Weights of a small transformer language model: 3 heads of 64.
Each number is 200 + 30 x the weight over its row's rms, rounded and kept within 0 to 999. Layers, rows and columns count from 0. The size before them is the row's rms in percent of the matrix's.

# layer 5 attention value, 192x128, rms 0.196, rows 114-127, columns 0-127
102,176,162,170,181,153,200,164,202,196,181,173,279,216,202,207,211,206,249,214,167,193,208,155,181,203,183,202,152,284,231,199,223,218,191,209,192,224,179,206,173,262,241,249,214,235,232,218,228,155,210,205,181,192,213,255,195,199,196,227,186,215,242,194,136,181,215,204,206,158,157,231,224,190,242,193,208,210,194,229,148,188,228,183,194,158,177,233,177,186,181,227,216,180,204,148,183,177,205,111,171,215,145,248,172,194,211,218,179,166,182,233,179,218,156,198,220,237,194,143,165,231,216,205,162,202,251,166,223
100,215,171,234,206,188,215,210,187,159,219,248,192,210,169,228,181,205,187,208,205,224,199,188,229,141,158,226,202,215,149,196,220,187,154,194,245,226,190,239,194,164,230,277,160,214,183,217,216,129,188,217,184,199,237,221,191,154,214,187,166,134,243,181,208,181,221,176,219,186,202,157,180,221,226,235,190,177,219,178,213,188,179,198,203,168,243,227,228,180,168,132,171,222,186,242,199,216,234,192,225,277,225,160,230,195,232,227,160,227,245,195,190,191,191,189,221,211,210,242,133,180,187,189,194,138,233,271,239
095,193,221,190,242,226,139,224,200,222,199,171,219,148,171,228,175,234,239,179,224,144,193,171,206,260,179,185,165,190,188,235,189,218,208,205,170,260,211,154,181,220,193,202,175,169,219,193,228,208,180,208,220,303,179,204,210,204,143,231,227,207,166,259,161,240,206,198,206,242,193,243,188,168,198,198,155,182,207,228,211,156,173,163,199,251,187,204,183,182,174,200,161,210,274,171,222,200,234,173,193,169,225,245,192,210,166,212,236,219,200,187,230,194,174,209,211,185,217,279,174,209,229,201,180,198,160,258,157
095,158,209,175,183,205,194,210,174,241,225,195,229,216,200,197,210,201,238,216,223,206,228,195,159,211,171,220,229,248,241,188,232,171,200,216,247,251,180,166,194,191,223,209,234,226,240,214,148,228,196,179,196,182,170,192,224,152,184,215,195,190,133,218,233,238,220,200,203,196,214,233,220,131,272,267,179,210,202,243,219,206,194,181,192,177,212,188,207,241,158,192,179,139,163,193,254,231,273,205,231,211,209,240,198,187,170,147,224,189,258,203,188,204,198,164,217,185,199,107,148,230,254,217,210,200,196,183,220
099,218,192,223,213,205,166,170,223,168,237,191,233,175,184,209,203,143,227,194,208,165,228,213,167,174,162,217,243,189,183,205,207,139,215,208,291,212,204,190,184,182,205,213,226,215,233,214,164,202,203,174,168,214,175,178,211,170,221,137,189,239,156,215,210,223,208,238,130,224,225,162,159,202,140,177,257,141,184,190,214,123,186,192,230,236,151,186,205,208,209,251,224,201,258,196,220,272,181,229,180,173,240,212,200,235,179,200,184,207,236,213,209,170,207,185,227,219,187,260,219,192,189,178,185,202,182,256,165
104,216,213,160,250,211,199,226,208,225,235,188,186,190,220,156,173,197,209,216,225,222,218,269,254,206,194,225,193,198,216,254,190,248,184,191,165,192,223,151,173,150,201,212,206,186,202,153,215,206,207,252,158,200,137,218,214,178,228,198,207,235,226,215,202,225,212,214,207,156,219,166,211,234,232,166,220,150,211,156,183,228,263,173,231,219,192,192,225,170,154,209,245,123,204,206,203,235,216,218,192,246,195,190,264,205,179,215,225,231,186,189,180,202,197,193,194,224,275,195,234,246,233,291,238,175,232,186,211
105,154,222,190,196,222,153,217,177,234,164,227,190,163,229,176,207,230,238,223,196,225,283,177,144,224,197,217,186,180,196,217,177,204,172,198,195,169,182,167,249,223,183,245,253,191,216,185,194,212,150,204,200,210,219,169,208,174,225,175,148,190,192,166,245,186,194,243,207,181,221,126,218,208,179,171,259,210,191,132,172,221,226,149,227,177,240,195,187,178,222,175,180,175,181,168,205,249,241,146,226,157,142,155,158,183,216,158,195,177,198,188,158,198,211,216,253,201,221,222,239,205,245,215,232,241,203,227,198
093,191,193,208,202,158,233,205,226,207,136,215,202,228,199,174,199,179,203,236,204,181,252,196,184,175,190,203,174,239,241,229,219,147,225,140,220,242,182,217,227,196,252,181,185,167,196,201,204,242,182,211,175,180,246,222,215,233,218,210,127,217,189,204,227,209,187,192,212,203,186,183,146,190,223,211,243,206,189,229,166,175,215,215,163,142,226,241,185,234,143,223,260,203,180,178,238,189,192,214,216,209,117,169,191,218,206,169,212,226,202,189,244,200,164,167,220,167,225,309,234,138,231,190,175,158,196,184,215
087,167,161,203,183,182,183,162,179,228,222,124,161,152,143,199,121,220,233,257,188,173,197,224,239,225,212,193,190,176,234,184,213,187,187,193,186,232,169,207,132,212,176,192,130,235,200,203,202,197,205,173,224,193,195,218,165,183,202,249,222,246,204,200,227,234,227,243,181,183,227,195,210,176,188,180,187,204,226,189,175,181,172,157,226,174,204,192,166,216,183,232,231,102,189,166,191,227,218,270,172,137,230,188,219,190,216,217,162,181,165,208,221,219,203,176,228,243,180,248,205,154,204,190,207,249,211,226,197
107,211,202,215,191,200,228,192,209,173,220,187,213,212,212,145,191,172,150,217,227,254,156,213,235,176,178,223,238,147,196,232,176,193,198,193,193,231,243,159,244,245,229,152,230,238,223,219,190,213,231,203,187,146,202,215,221,201,183,186,192,225,207,169,225,208,202,195,153,183,174,185,140,193,132,206,157,195,165,194,231,212,214,187,254,211,238,167,199,185,178,172,211,210,147,169,257,267,245,198,185,194,164,212,135,180,232,227,227,196,266,187,200,209,140,164,212,192,258,256,184,244,212,176,197,189,170,242,185
093,167,185,185,210,195,163,210,163,166,217,223,202,296,151,214,187,153,249,220,196,241,198,207,209,199,251,148,204,206,225,194,220,244,200,190,242,243,221,163,178,188,188,192,184,232,227,186,184,176,197,188,145,167,244,260,206,220,176,143,205,212,163,191,174,181,165,163,213,223,171,212,257,154,216,258,198,257,168,214,170,167,187,217,256,202,185,167,205,242,165,224,249,165,189,166,253,204,235,193,205,232,232,171,246,227,197,206,199,144,225,214,204,186,176,239,207,219,179,209,181,178,246,220,200,220,197,166,205
091,179,186,229,210,189,208,204,204,192,158,154,203,197,184,205,122,234,218,169,188,246,224,218,214,219,259,245,239,171,219,194,183,245,237,261,227,134,199,147,212,246,248,189,208,161,266,178,190,202,205,191,199,229,164,213,180,191,175,150,187,128,255,215,241,188,251,239,162,159,191,216,216,229,183,204,179,237,180,186,231,192,205,182,217,200,192,224,166,217,191,191,169,172,262,189,219,175,178,151,220,226,216,199,227,154,187,204,189,178,209,212,136,189,156,179,187,196,218,186,175,172,198,212,140,167,162,206,227
095,240,215,155,254,219,192,151,133,184,207,227,216,195,204,215,209,178,168,250,208,209,223,150,209,189,205,177,203,215,191,194,219,246,231,182,153,208,225,152,173,184,211,184,192,191,209,160,255,190,160,190,165,182,195,186,195,168,210,203,257,168,178,202,244,190,166,193,203,194,161,183,177,207,201,179,179,145,215,161,174,163,227,161,215,170,242,268,168,172,209,203,192,247,249,172,163,223,247,222,207,198,171,196,175,190,237,177,140,142,226,182,207,176,274,136,231,217,180,197,218,137,205,208,217,163,205,213,245
099,168,175,210,167,212,213,180,188,204,183,184,250,199,196,214,221,237,237,206,211,248,184,196,149,141,197,247,220,190,118,196,177,196,187,211,183,189,176,216,214,169,151,190,200,202,183,250,198,210,189,191,221,191,219,205,184,200,184,275,183,186,217,266,205,179,219,191,174,156,185,203,246,195,199,183,252,174,198,237,242,190,174,152,188,204,250,232,219,152,225,130,167,226,224,153,200,248,243,200,171,213,180,139,227,282,172,156,234,218,200,229,187,199,183,161,152,209,177,152,157,200,205,208,195,195,162,202,159
# layer 5 attention output (transposed), 192x128, rms 0.12, rows 114-127, columns 0-127
110,238,216,218,218,162,167,195,216,183,242,176,217,204,232,238,217,213,206,202,166,209,197,181,142,193,214,209,216,202,172,187,246,201,178,215,209,203,194,160,171,248,188,178,207,202,234,171,181,203,178,234,134,224,209,196,174,237,235,225,250,199,165,221,152,193,199,173,193,168,190,268,155,219,170,179,216,221,183,191,221,193,248,210,203,183,131,191,239,190,132,186,230,233,188,206,230,249,249,184,194,211,130,231,212,223,229,189,231,129,170,179,210,250,141,167,231,219,192,159,246,200,190,245,238,177,266,200,207
111,235,226,235,161,221,235,191,171,156,232,218,247,187,188,241,183,238,196,174,277,173,191,254,232,201,201,243,242,159,210,203,225,207,190,189,199,163,232,225,196,182,203,270,184,198,185,229,167,175,170,238,180,182,213,176,180,193,221,247,237,220,189,151,205,194,170,226,245,183,240,221,272,191,201,218,158,175,197,205,205,191,214,182,202,238,151,214,197,209,205,176,211,236,160,211,203,235,203,209,186,216,226,229,205,202,213,182,214,248,242,174,140,239,203,174,228,217,195,129,153,127,228,190,230,175,228,271,202
104,191,228,188,247,155,198,255,180,191,206,201,237,166,190,203,190,200,234,189,169,214,165,202,168,177,196,165,190,229,163,247,188,208,236,171,158,191,170,213,237,226,216,230,189,234,264,202,227,181,166,186,203,252,197,187,195,209,180,245,231,189,186,251,182,198,213,167,278,235,156,219,172,186,199,242,223,183,254,217,191,158,228,220,237,270,156,203,174,173,263,199,212,210,204,133,210,159,219,208,246,225,154,223,194,212,156,204,175,180,269,201,208,226,162,227,236,164,182,196,230,229,210,183,150,229,189,218,223
108,175,199,235,235,200,182,197,199,166,181,210,188,186,244,241,170,198,234,231,230,209,189,166,203,182,208,233,262,250,202,193,196,193,190,166,158,233,191,164,139,191,261,199,209,188,213,227,165,209,183,233,187,166,234,199,169,201,185,180,250,212,213,173,166,282,158,196,166,209,152,180,276,177,153,179,170,220,225,207,276,229,184,197,234,203,212,205,217,227,211,165,162,231,217,238,176,233,186,232,192,245,165,214,198,236,176,154,161,168,158,203,180,216,175,138,218,203,184,210,181,240,170,242,187,182,181,161,242
099,216,150,195,221,211,186,267,200,213,219,190,205,155,181,164,178,177,186,190,223,199,170,204,205,221,171,184,183,255,218,217,221,163,194,149,225,226,175,224,247,232,196,220,185,167,256,256,188,201,180,181,198,200,211,165,156,176,249,170,217,248,130,232,250,175,154,188,244,190,201,175,186,220,183,197,191,140,242,197,212,184,213,149,203,208,182,144,216,224,216,203,200,212,258,164,213,155,228,162,187,201,205,232,227,213,227,213,224,262,194,186,197,172,189,245,219,180,218,216,238,173,259,166,202,220,116,183,158
108,185,174,183,230,218,178,243,181,219,211,229,182,198,198,213,237,165,236,178,244,212,232,182,222,271,189,203,181,229,148,232,205,202,214,210,211,232,182,147,198,154,208,215,178,205,183,180,197,205,263,207,219,176,222,162,229,126,198,175,208,162,233,227,226,224,191,224,210,220,189,148,240,203,193,218,239,189,245,211,159,207,222,213,152,205,184,192,248,185,202,153,211,131,217,213,226,221,221,125,179,222,163,199,196,200,203,236,251,176,197,175,244,198,208,114,212,233,196,190,244,185,236,168,213,168,221,196,284
111,208,217,170,211,157,179,206,175,189,185,214,221,212,217,158,249,208,173,226,228,203,245,205,202,246,147,153,113,211,168,220,196,229,169,195,168,204,179,202,171,215,234,204,185,223,206,235,193,182,229,154,157,155,249,194,190,173,179,218,150,203,204,195,207,139,259,197,190,171,203,209,194,188,182,183,228,168,240,212,197,269,201,225,205,205,188,203,203,204,166,189,220,183,230,196,182,273,194,174,205,148,193,168,136,189,209,195,182,239,174,132,183,249,164,183,225,246,253,251,257,207,260,206,208,179,203,176,177
110,251,233,262,213,242,222,179,170,218,167,179,197,164,185,177,239,194,239,264,169,163,282,204,183,195,179,166,228,139,215,218,192,153,240,173,227,187,145,237,157,217,227,200,199,194,163,183,196,245,130,235,187,177,164,184,150,203,210,194,169,215,223,172,202,213,186,217,253,181,234,228,150,191,242,156,223,204,205,175,180,193,249,126,207,206,208,227,200,194,222,234,232,173,208,207,226,194,241,204,228,218,205,229,212,187,209,180,176,259,187,190,208,194,169,143,190,213,223,185,168,198,190,217,237,169,178,234,174
093,186,188,221,213,235,201,198,156,199,179,147,165,218,251,192,169,186,194,216,210,202,193,191,168,219,177,194,220,175,154,209,232,167,182,235,241,238,151,193,252,190,178,259,207,224,193,258,258,158,148,177,196,183,229,252,178,169,180,193,190,199,185,196,246,202,179,185,223,210,160,213,150,192,226,212,239,189,227,189,136,166,208,231,179,243,215,204,223,161,185,295,162,211,169,205,188,172,162,208,157,157,209,200,230,203,232,223,185,202,179,213,192,211,208,186,202,244,165,262,245,232,209,195,216,251,251,157,232
112,272,172,210,191,194,242,176,247,210,235,177,214,170,269,166,185,177,191,201,201,251,173,225,204,222,200,191,244,156,168,286,185,164,239,209,221,243,236,208,190,232,195,193,182,199,224,171,180,152,236,183,217,165,224,183,209,151,181,167,154,191,236,159,183,209,165,229,224,165,208,217,183,202,189,196,214,210,259,192,234,212,138,188,226,192,247,186,177,189,210,181,158,231,200,150,219,192,258,171,175,224,204,243,180,186,211,188,205,156,215,178,189,211,164,216,177,175,218,244,177,177,205,127,197,193,181,244,142
109,222,197,179,212,217,179,231,168,212,225,200,198,204,217,229,219,180,145,179,199,185,269,245,210,264,217,222,225,166,236,175,260,241,212,220,235,205,210,169,153,209,218,134,184,170,248,197,206,190,149,201,193,198,230,153,214,186,211,205,202,160,200,185,209,207,128,150,174,184,212,220,181,185,239,190,192,253,208,201,238,211,254,196,230,232,223,139,221,196,178,203,179,228,182,165,228,216,198,151,168,251,191,227,212,232,189,169,278,214,160,241,210,218,200,259,172,197,163,165,242,200,178,208,192,213,162,144,198
096,229,210,186,173,188,198,236,198,170,214,185,223,175,183,190,206,208,230,153,216,192,180,216,178,182,263,212,228,158,234,233,242,150,172,183,178,197,247,109,192,257,221,187,219,178,164,161,120,168,201,157,221,202,178,167,197,227,190,196,187,205,196,148,214,183,198,247,204,171,139,160,234,188,119,179,187,197,177,191,233,203,244,217,196,180,178,206,169,186,206,178,188,164,195,156,220,204,161,184,196,172,193,154,171,208,187,259,242,185,197,176,169,203,177,178,181,187,157,288,215,204,161,179,183,179,223,166,201
094,146,273,211,237,210,301,247,119,198,232,160,221,234,185,220,236,174,181,196,202,200,192,122,200,210,189,196,167,188,177,232,177,220,223,176,204,207,157,261,136,193,162,238,210,226,200,188,231,152,189,208,203,217,204,179,230,238,147,261,186,198,173,197,183,210,177,175,163,164,136,197,199,176,188,196,180,194,198,184,207,198,204,178,193,205,205,179,197,191,201,214,239,190,169,186,179,195,204,183,195,212,227,221,243,190,225,176,185,238,164,137,173,177,232,186,184,207,254,186,166,163,191,214,261,235,197,230,197
103,193,138,218,178,198,182,229,217,205,195,195,260,191,247,225,209,210,194,152,231,214,173,215,163,157,154,204,252,171,165,137,142,175,147,182,175,167,200,201,232,187,195,163,239,151,183,256,213,142,224,151,170,222,204,220,228,214,158,235,174,146,217,228,255,205,223,180,178,269,195,188,189,172,168,167,178,177,175,249,201,199,166,182,197,191,199,223,233,179,174,207,160,182,220,154,165,239,189,222,182,228,179,168,236,215,209,189,194,209,170,185,235,238,176,209,221,233,239,202,167,131,184,215,199,166,193,196,199
# layer 5 attention query, 192x128, rms 0.227, rows 128-141, columns 0-127
054,184,214,178,245,138,224,212,224,170,191,168,220,219,218,169,172,183,133,155,197,204,195,198,264,191,165,185,220,174,220,191,237,182,240,254,135,196,202,225,238,216,180,147,219,200,177,195,177,221,153,182,240,187,165,155,228,199,208,181,182,213,197,220,197,201,175,219,199,181,203,221,177,221,190,189,233,198,252,206,207,195,190,193,200,219,221,249,221,185,180,204,199,230,226,179,164,216,215,230,219,211,209,198,200,198,160,208,172,197,176,277,257,193,244,124,233,202,220,194,261,218,131,193,128,162,162,243,263
059,195,191,221,211,209,161,285,162,158,233,241,140,154,177,152,200,185,285,192,207,239,222,225,183,200,200,178,169,181,161,199,179,209,190,186,252,211,182,229,182,219,160,200,178,246,142,146,168,184,237,198,222,177,210,165,166,235,154,175,214,174,185,192,187,175,201,220,153,168,181,207,175,194,197,200,220,195,224,219,192,205,214,210,239,214,191,191,261,218,173,195,178,193,190,214,211,195,197,163,206,169,155,148,204,141,218,220,125,205,217,241,202,207,131,164,231,206,206,203,254,149,225,154,190,208,211,178,200
070,255,252,130,194,252,228,187,259,149,187,170,229,183,207,227,217,253,145,231,209,185,253,231,205,170,261,176,241,198,187,145,175,237,171,187,186,165,185,241,242,193,215,212,200,229,202,236,179,190,217,237,209,225,210,213,181,193,169,188,225,180,248,238,227,208,218,179,172,226,190,163,156,200,239,211,210,242,160,165,213,156,225,237,218,168,166,214,218,186,216,231,177,207,203,256,245,219,222,205,173,217,196,225,251,155,189,199,209,196,193,250,230,223,186,262,229,202,218,198,186,223,137,237,206,212,188,199,178
081,263,200,114,164,259,159,170,238,138,215,178,267,193,250,219,247,241,175,222,182,200,213,221,210,164,247,174,198,149,219,166,174,222,148,165,174,190,202,203,232,173,212,238,220,236,189,230,199,172,196,224,164,204,217,209,157,191,207,179,194,160,234,213,208,188,180,191,143,211,179,186,172,222,217,215,190,212,139,170,210,158,239,197,215,154,135,213,204,208,196,197,176,234,202,252,214,228,264,233,172,200,188,243,202,173,189,183,234,222,187,245,216,199,168,240,210,203,195,184,195,222,144,233,204,198,180,187,199
092,288,172,179,215,244,213,132,230,253,232,176,288,174,156,209,212,215,223,237,199,219,185,204,230,230,216,186,176,194,163,236,211,234,215,174,167,155,185,178,187,210,195,229,209,238,130,170,185,186,191,186,164,238,217,187,157,225,231,200,194,197,160,181,207,199,188,216,91,200,206,198,223,188,193,212,201,225,178,177,242,161,214,161,162,202,139,191,183,204,222,158,162,218,203,200,246,209,222,169,165,233,179,169,220,253,187,190,203,164,206,156,186,217,198,234,186,201,201,139,203,211,198,198,211,221,218,210,233
125,233,206,189,147,184,175,208,160,185,224,163,207,146,228,172,192,217,142,189,175,187,228,182,197,204,224,198,236,208,183,223,189,180,167,207,214,254,250,200,221,173,254,296,231,206,183,195,226,171,209,143,180,194,251,184,190,209,190,175,189,241,213,251,190,185,211,162,160,251,152,226,157,223,170,186,152,192,219,179,223,236,161,225,221,231,201,209,221,240,229,203,233,173,197,242,173,211,246,199,240,220,244,209,212,169,225,244,200,155,202,150,191,207,250,185,172,219,210,153,240,163,208,182,164,148,224,224,183
111,210,152,223,219,231,188,182,206,153,207,230,226,211,209,208,176,231,229,207,163,176,215,215,214,219,171,183,222,160,168,174,223,207,224,190,212,178,206,219,217,172,151,176,226,188,212,191,238,183,213,186,236,169,226,218,159,157,236,225,277,219,239,147,193,188,191,187,237,188,229,183,173,194,202,205,188,183,223,238,204,154,205,239,175,215,183,204,281,190,272,195,235,231,168,261,139,207,261,203,191,205,184,198,160,265,212,190,162,256,180,177,177,207,202,268,222,176,215,213,179,145,228,181,128,235,218,192,199
119,168,183,156,227,223,226,220,154,146,192,183,212,166,223,253,188,203,240,185,199,150,227,157,168,189,212,200,239,221,178,217,239,217,228,243,207,135,200,206,236,257,196,209,185,179,162,148,157,194,255,164,212,240,195,159,248,149,148,230,233,194,185,155,127,172,195,185,216,148,173,174,197,200,233,187,210,187,237,219,190,179,192,192,236,166,213,239,196,234,189,207,204,162,216,198,177,223,158,213,224,195,201,248,156,188,152,203,188,213,208,252,170,177,155,198,159,208,143,202,215,211,214,242,170,169,175,214,207
126,200,222,160,200,247,212,196,196,192,155,198,176,206,180,254,154,191,220,167,199,221,163,135,168,198,247,196,190,123,180,270,183,173,204,163,217,209,226,207,232,202,191,187,214,159,219,221,243,219,203,193,206,156,202,284,204,183,179,195,215,166,141,176,187,172,197,211,178,178,189,224,184,183,237,211,171,149,168,165,224,265,244,245,207,223,154,243,212,223,184,207,183,189,193,197,133,176,176,180,229,206,156,180,196,192,221,191,233,159,205,171,211,190,246,182,226,168,186,240,196,237,250,206,195,174,142,203,149
111,196,151,232,222,167,136,241,164,255,210,184,226,189,206,203,174,197,215,206,226,162,184,215,220,173,181,214,177,216,234,206,232,179,213,207,195,181,225,183,218,203,201,123,205,211,241,173,217,162,195,164,204,182,220,242,192,165,219,203,179,260,170,180,218,230,150,176,221,229,235,165,193,132,198,181,220,216,229,232,222,176,248,196,207,162,165,163,244,237,205,173,231,236,247,172,157,299,199,237,209,225,186,182,248,202,180,219,224,164,190,177,165,163,236,171,153,213,186,225,192,185,165,171,148,198,238,205,178
119,198,261,163,225,184,205,214,197,194,164,241,231,189,160,162,203,165,224,239,235,198,221,214,197,195,158,259,223,196,170,170,186,143,190,280,172,185,189,225,253,249,193,185,211,214,277,208,213,222,226,163,188,246,206,242,144,209,252,196,226,203,173,197,193,211,192,194,138,198,204,172,190,184,169,173,231,247,154,220,185,220,229,266,230,234,234,200,185,220,203,192,227,192,219,215,186,208,232,144,155,176,198,168,181,224,229,188,206,177,151,194,188,256,167,178,186,193,216,166,211,196,153,203,229,221,158,178,153
117,170,183,184,199,192,172,184,142,217,208,209,215,215,205,218,177,180,232,223,195,195,186,249,159,199,180,211,195,207,205,153,207,162,161,236,211,210,164,237,190,205,230,227,234,186,188,211,217,214,210,198,145,200,190,150,177,197,263,222,193,211,248,205,188,216,208,140,257,143,262,173,260,277,188,164,218,181,212,195,164,203,222,208,255,250,119,226,210,236,178,242,152,166,203,142,186,174,179,238,213,254,201,208,200,248,152,209,221,180,149,148,220,214,197,217,199,196,204,138,206,182,203,201,211,194,194,191,194
117,179,245,246,219,197,244,206,181,152,170,253,189,160,272,219,206,167,164,208,246,214,199,181,240,239,220,213,167,203,229,257,212,218,148,208,199,121,178,217,175,190,192,199,232,198,259,237,184,202,168,208,167,169,201,148,186,165,202,222,203,202,229,190,198,141,172,240,214,191,193,194,194,222,260,230,157,230,185,178,219,200,161,188,178,178,242,212,163,187,235,145,159,205,193,224,182,198,229,188,240,147,199,199,265,206,164,181,221,188,191,168,201,270,224,191,173,172,245,231,225,193,205,240,193,187,193,208,225
114,226,180,185,174,171,162,259,200,218,176,206,187,174,226,188,202,231,231,229,186,160,201,231,193,226,223,194,198,184,231,208,169,206,238,178,149,244,186,180,184,182,211,188,169,237,195,163,186,206,168,201,198,216,199,227,193,141,219,201,200,218,233,229,143,156,184,184,214,178,231,245,210,187,188,211,225,230,255,186,228,119,210,204,167,219,210,211,199,234,152,122,255,165,143,200,194,156,204,223,252,197,190,232,259,172,223,231,159,203,230,241,198,250,213,149,167,253,167,263,179,190,176,194,174,197,220,201,155
# layer 5 attention key, 192x128, rms 0.232, rows 128-140, columns 0-127
079,268,256,203,190,206,248,164,184,224,200,217,164,154,194,194,208,234,238,208,246,171,138,238,162,162,158,213,211,211,182,184,173,151,240,172,168,204,161,170,164,209,203,244,209,229,224,223,178,177,229,188,179,150,211,214,158,195,227,195,166,164,215,229,247,163,215,156,183,234,195,200,192,201,205,230,204,191,149,260,187,173,213,161,198,159,179,215,194,163,174,235,188,199,216,217,199,131,214,292,216,178,181,191,203,177,233,216,135,256,249,181,211,197,215,251,198,171,190,177,204,207,207,210,212,233,189,174,185
065,242,222,217,217,137,251,189,187,181,160,197,256,245,143,169,192,222,215,249,146,183,238,190,201,222,205,212,190,227,190,171,210,179,227,197,230,159,224,212,238,207,256,191,221,174,211,210,245,206,183,206,192,259,192,214,198,203,152,230,229,257,211,199,177,248,200,179,198,168,188,186,215,205,184,191,185,218,207,147,202,196,196,206,214,223,260,181,197,205,161,129,217,206,186,209,153,232,178,163,157,218,248,252,173,238,153,183,269,200,214,180,174,199,208,166,179,260,245,158,213,185,146,215,159,186,214,206,163
052,123,175,219,249,171,162,218,179,180,200,201,196,150,197,193,217,218,165,172,222,215,206,227,191,218,227,191,234,226,179,249,211,220,231,218,216,197,197,188,205,249,192,200,242,203,202,166,178,186,191,123,205,221,124,170,159,271,181,197,176,245,115,187,210,209,218,139,244,182,251,180,192,210,153,193,256,238,229,211,220,158,207,181,142,215,214,176,223,193,174,187,183,206,162,170,180,231,162,154,183,187,216,197,238,234,202,232,204,187,212,176,209,206,248,206,184,196,174,180,235,189,235,192,232,180,202,255,157
067,161,190,268,229,143,175,196,127,131,144,202,181,173,213,221,157,189,189,215,203,217,200,222,208,198,182,201,240,221,228,198,201,174,248,212,190,242,181,249,222,211,173,204,194,189,227,211,205,176,198,145,225,166,199,172,190,232,187,158,204,228,174,159,226,195,200,134,188,163,201,185,236,177,219,207,198,198,230,220,239,196,217,184,168,237,246,140,204,213,193,168,191,187,230,145,160,197,159,175,170,198,230,214,203,225,170,245,136,195,243,177,219,220,183,232,230,212,182,167,242,127,244,247,184,214,179,236,217
092,203,228,139,240,177,231,229,161,148,207,216,209,187,175,194,167,176,133,217,231,141,155,199,202,147,166,241,208,220,171,240,187,189,220,203,183,208,194,240,218,227,235,265,174,218,220,201,198,191,237,202,181,190,168,140,162,240,189,171,165,159,179,205,193,178,225,132,194,206,190,186,224,202,205,241,202,230,219,208,192,220,218,204,205,220,249,149,202,220,135,218,187,155,211,211,186,220,194,193,194,210,128,210,183,218,175,173,169,168,231,227,234,156,210,238,239,154,199,172,208,149,201,209,246,231,206,224,269
132,171,222,247,179,229,183,194,203,200,183,227,215,143,224,229,237,228,202,152,227,225,206,214,222,171,185,193,229,155,182,183,143,213,189,218,188,223,163,218,202,183,229,207,209,172,263,216,208,129,190,196,224,212,203,197,218,208,198,211,143,281,130,210,174,148,143,218,191,206,197,212,175,125,218,185,188,203,243,206,218,205,189,155,217,237,162,216,195,161,173,234,185,192,212,232,216,232,201,233,220,175,208,162,264,208,182,176,166,227,158,133,157,207,223,173,228,192,224,237,202,173,244,169,236,168,171,207,239
121,275,185,228,232,152,203,207,193,177,198,175,193,205,158,176,147,231,177,153,208,239,185,239,191,190,228,224,163,214,201,211,211,222,229,227,220,184,264,233,178,175,159,223,195,155,206,185,227,239,168,181,223,166,206,223,194,212,212,180,271,224,172,185,227,170,152,171,202,188,193,175,279,171,161,192,136,213,157,200,157,165,171,191,238,202,237,195,184,191,166,199,250,204,191,219,200,234,180,184,148,242,195,217,212,236,253,151,176,176,210,214,186,173,180,238,139,209,204,182,180,204,234,181,218,155,194,138,217
135,171,174,162,185,146,260,201,143,190,260,138,248,178,225,265,205,202,193,204,159,226,211,193,222,204,165,196,211,209,201,220,221,208,194,218,246,210,192,233,209,210,186,196,173,227,205,185,184,182,201,203,131,176,176,207,209,254,229,191,175,126,275,196,159,149,229,202,248,182,146,193,169,181,229,188,236,175,160,233,246,183,217,196,234,242,185,149,209,198,193,178,202,220,204,119,212,171,178,154,211,214,184,221,186,209,222,210,212,193,209,272,177,198,184,175,199,206,199,251,226,208,169,194,229,175,224,232,217
120,165,206,159,162,100,183,183,218,214,225,245,144,216,123,188,150,221,200,135,192,173,193,176,221,200,177,147,167,179,151,156,190,217,230,176,214,178,199,232,201,217,198,165,184,180,223,217,198,210,190,197,179,181,228,185,205,206,177,235,239,225,193,270,202,189,174,206,217,230,222,195,193,239,193,198,161,198,179,181,224,200,219,192,235,174,169,223,232,221,235,153,209,199,171,232,186,176,186,196,207,208,166,178,145,230,205,148,300,234,205,200,198,194,173,173,216,176,212,239,161,207,152,265,195,164,189,199,204
117,202,170,179,227,234,186,201,133,219,189,179,145,133,215,241,211,261,194,192,109,211,164,231,246,191,213,198,183,222,147,198,197,214,240,238,183,231,197,225,228,207,256,157,133,187,202,217,218,205,235,214,194,185,197,159,230,226,243,192,157,203,213,182,170,169,182,182,190,155,179,226,153,174,219,211,174,229,207,160,199,224,186,173,231,193,219,193,172,202,186,227,194,211,171,227,179,192,208,192,209,236,190,144,224,260,126,162,133,175,163,208,182,210,241,182,197,192,221,179,208,184,191,222,224,249,154,192,196
124,248,180,205,200,181,179,278,210,176,255,200,193,187,220,198,263,177,204,197,202,226,219,154,176,191,162,178,183,168,180,188,157,162,219,197,194,244,149,243,214,239,168,172,235,200,278,186,192,259,149,220,241,242,224,192,197,197,208,171,210,211,187,181,181,186,263,182,215,183,230,207,193,174,212,184,173,202,212,176,224,186,171,182,180,218,219,184,187,184,224,168,219,173,240,222,187,159,163,227,188,202,203,264,218,276,225,205,187,187,209,181,235,118,215,221,220,227,175,168,258,210,169,201,221,142,200,162,160
116,251,188,222,194,177,112,249,168,197,197,159,183,215,217,193,242,178,181,199,221,231,261,228,231,214,208,198,205,167,183,203,138,234,215,168,204,156,190,168,177,235,214,232,167,178,207,207,207,205,284,215,168,227,210,106,200,250,222,221,196,143,138,179,183,196,206,152,224,156,182,197,211,182,185,228,188,195,221,171,209,252,254,198,173,165,199,162,242,206,183,220,246,206,209,185,238,178,221,175,195,199,136,224,227,183,210,230,215,241,184,153,227,176,177,209,207,204,212,185,216,176,174,186,230,167,176,212,200
124,149,233,219,194,195,182,146,177,209,199,175,218,188,234,255,167,126,138,197,164,204,207,219,248,187,209,169,192,171,196,183,252,226,169,178,208,185,139,204,183,179,241,199,214,233,214,183,207,163,266,213,198,207,189,198,221,265,200,157,209,183,252,203,210,205,170,199,211,200,266,214,196,151,212,233,225,172,163,181,185,206,189,173,238,179,202,175,171,216,189,222,197,190,233,180,216,173,187,223,203,187,255,161,216,178,172,250,229,210,310,179,186,243,160,213,176,205,232,216,232,241,202,202,169,231,168,161,203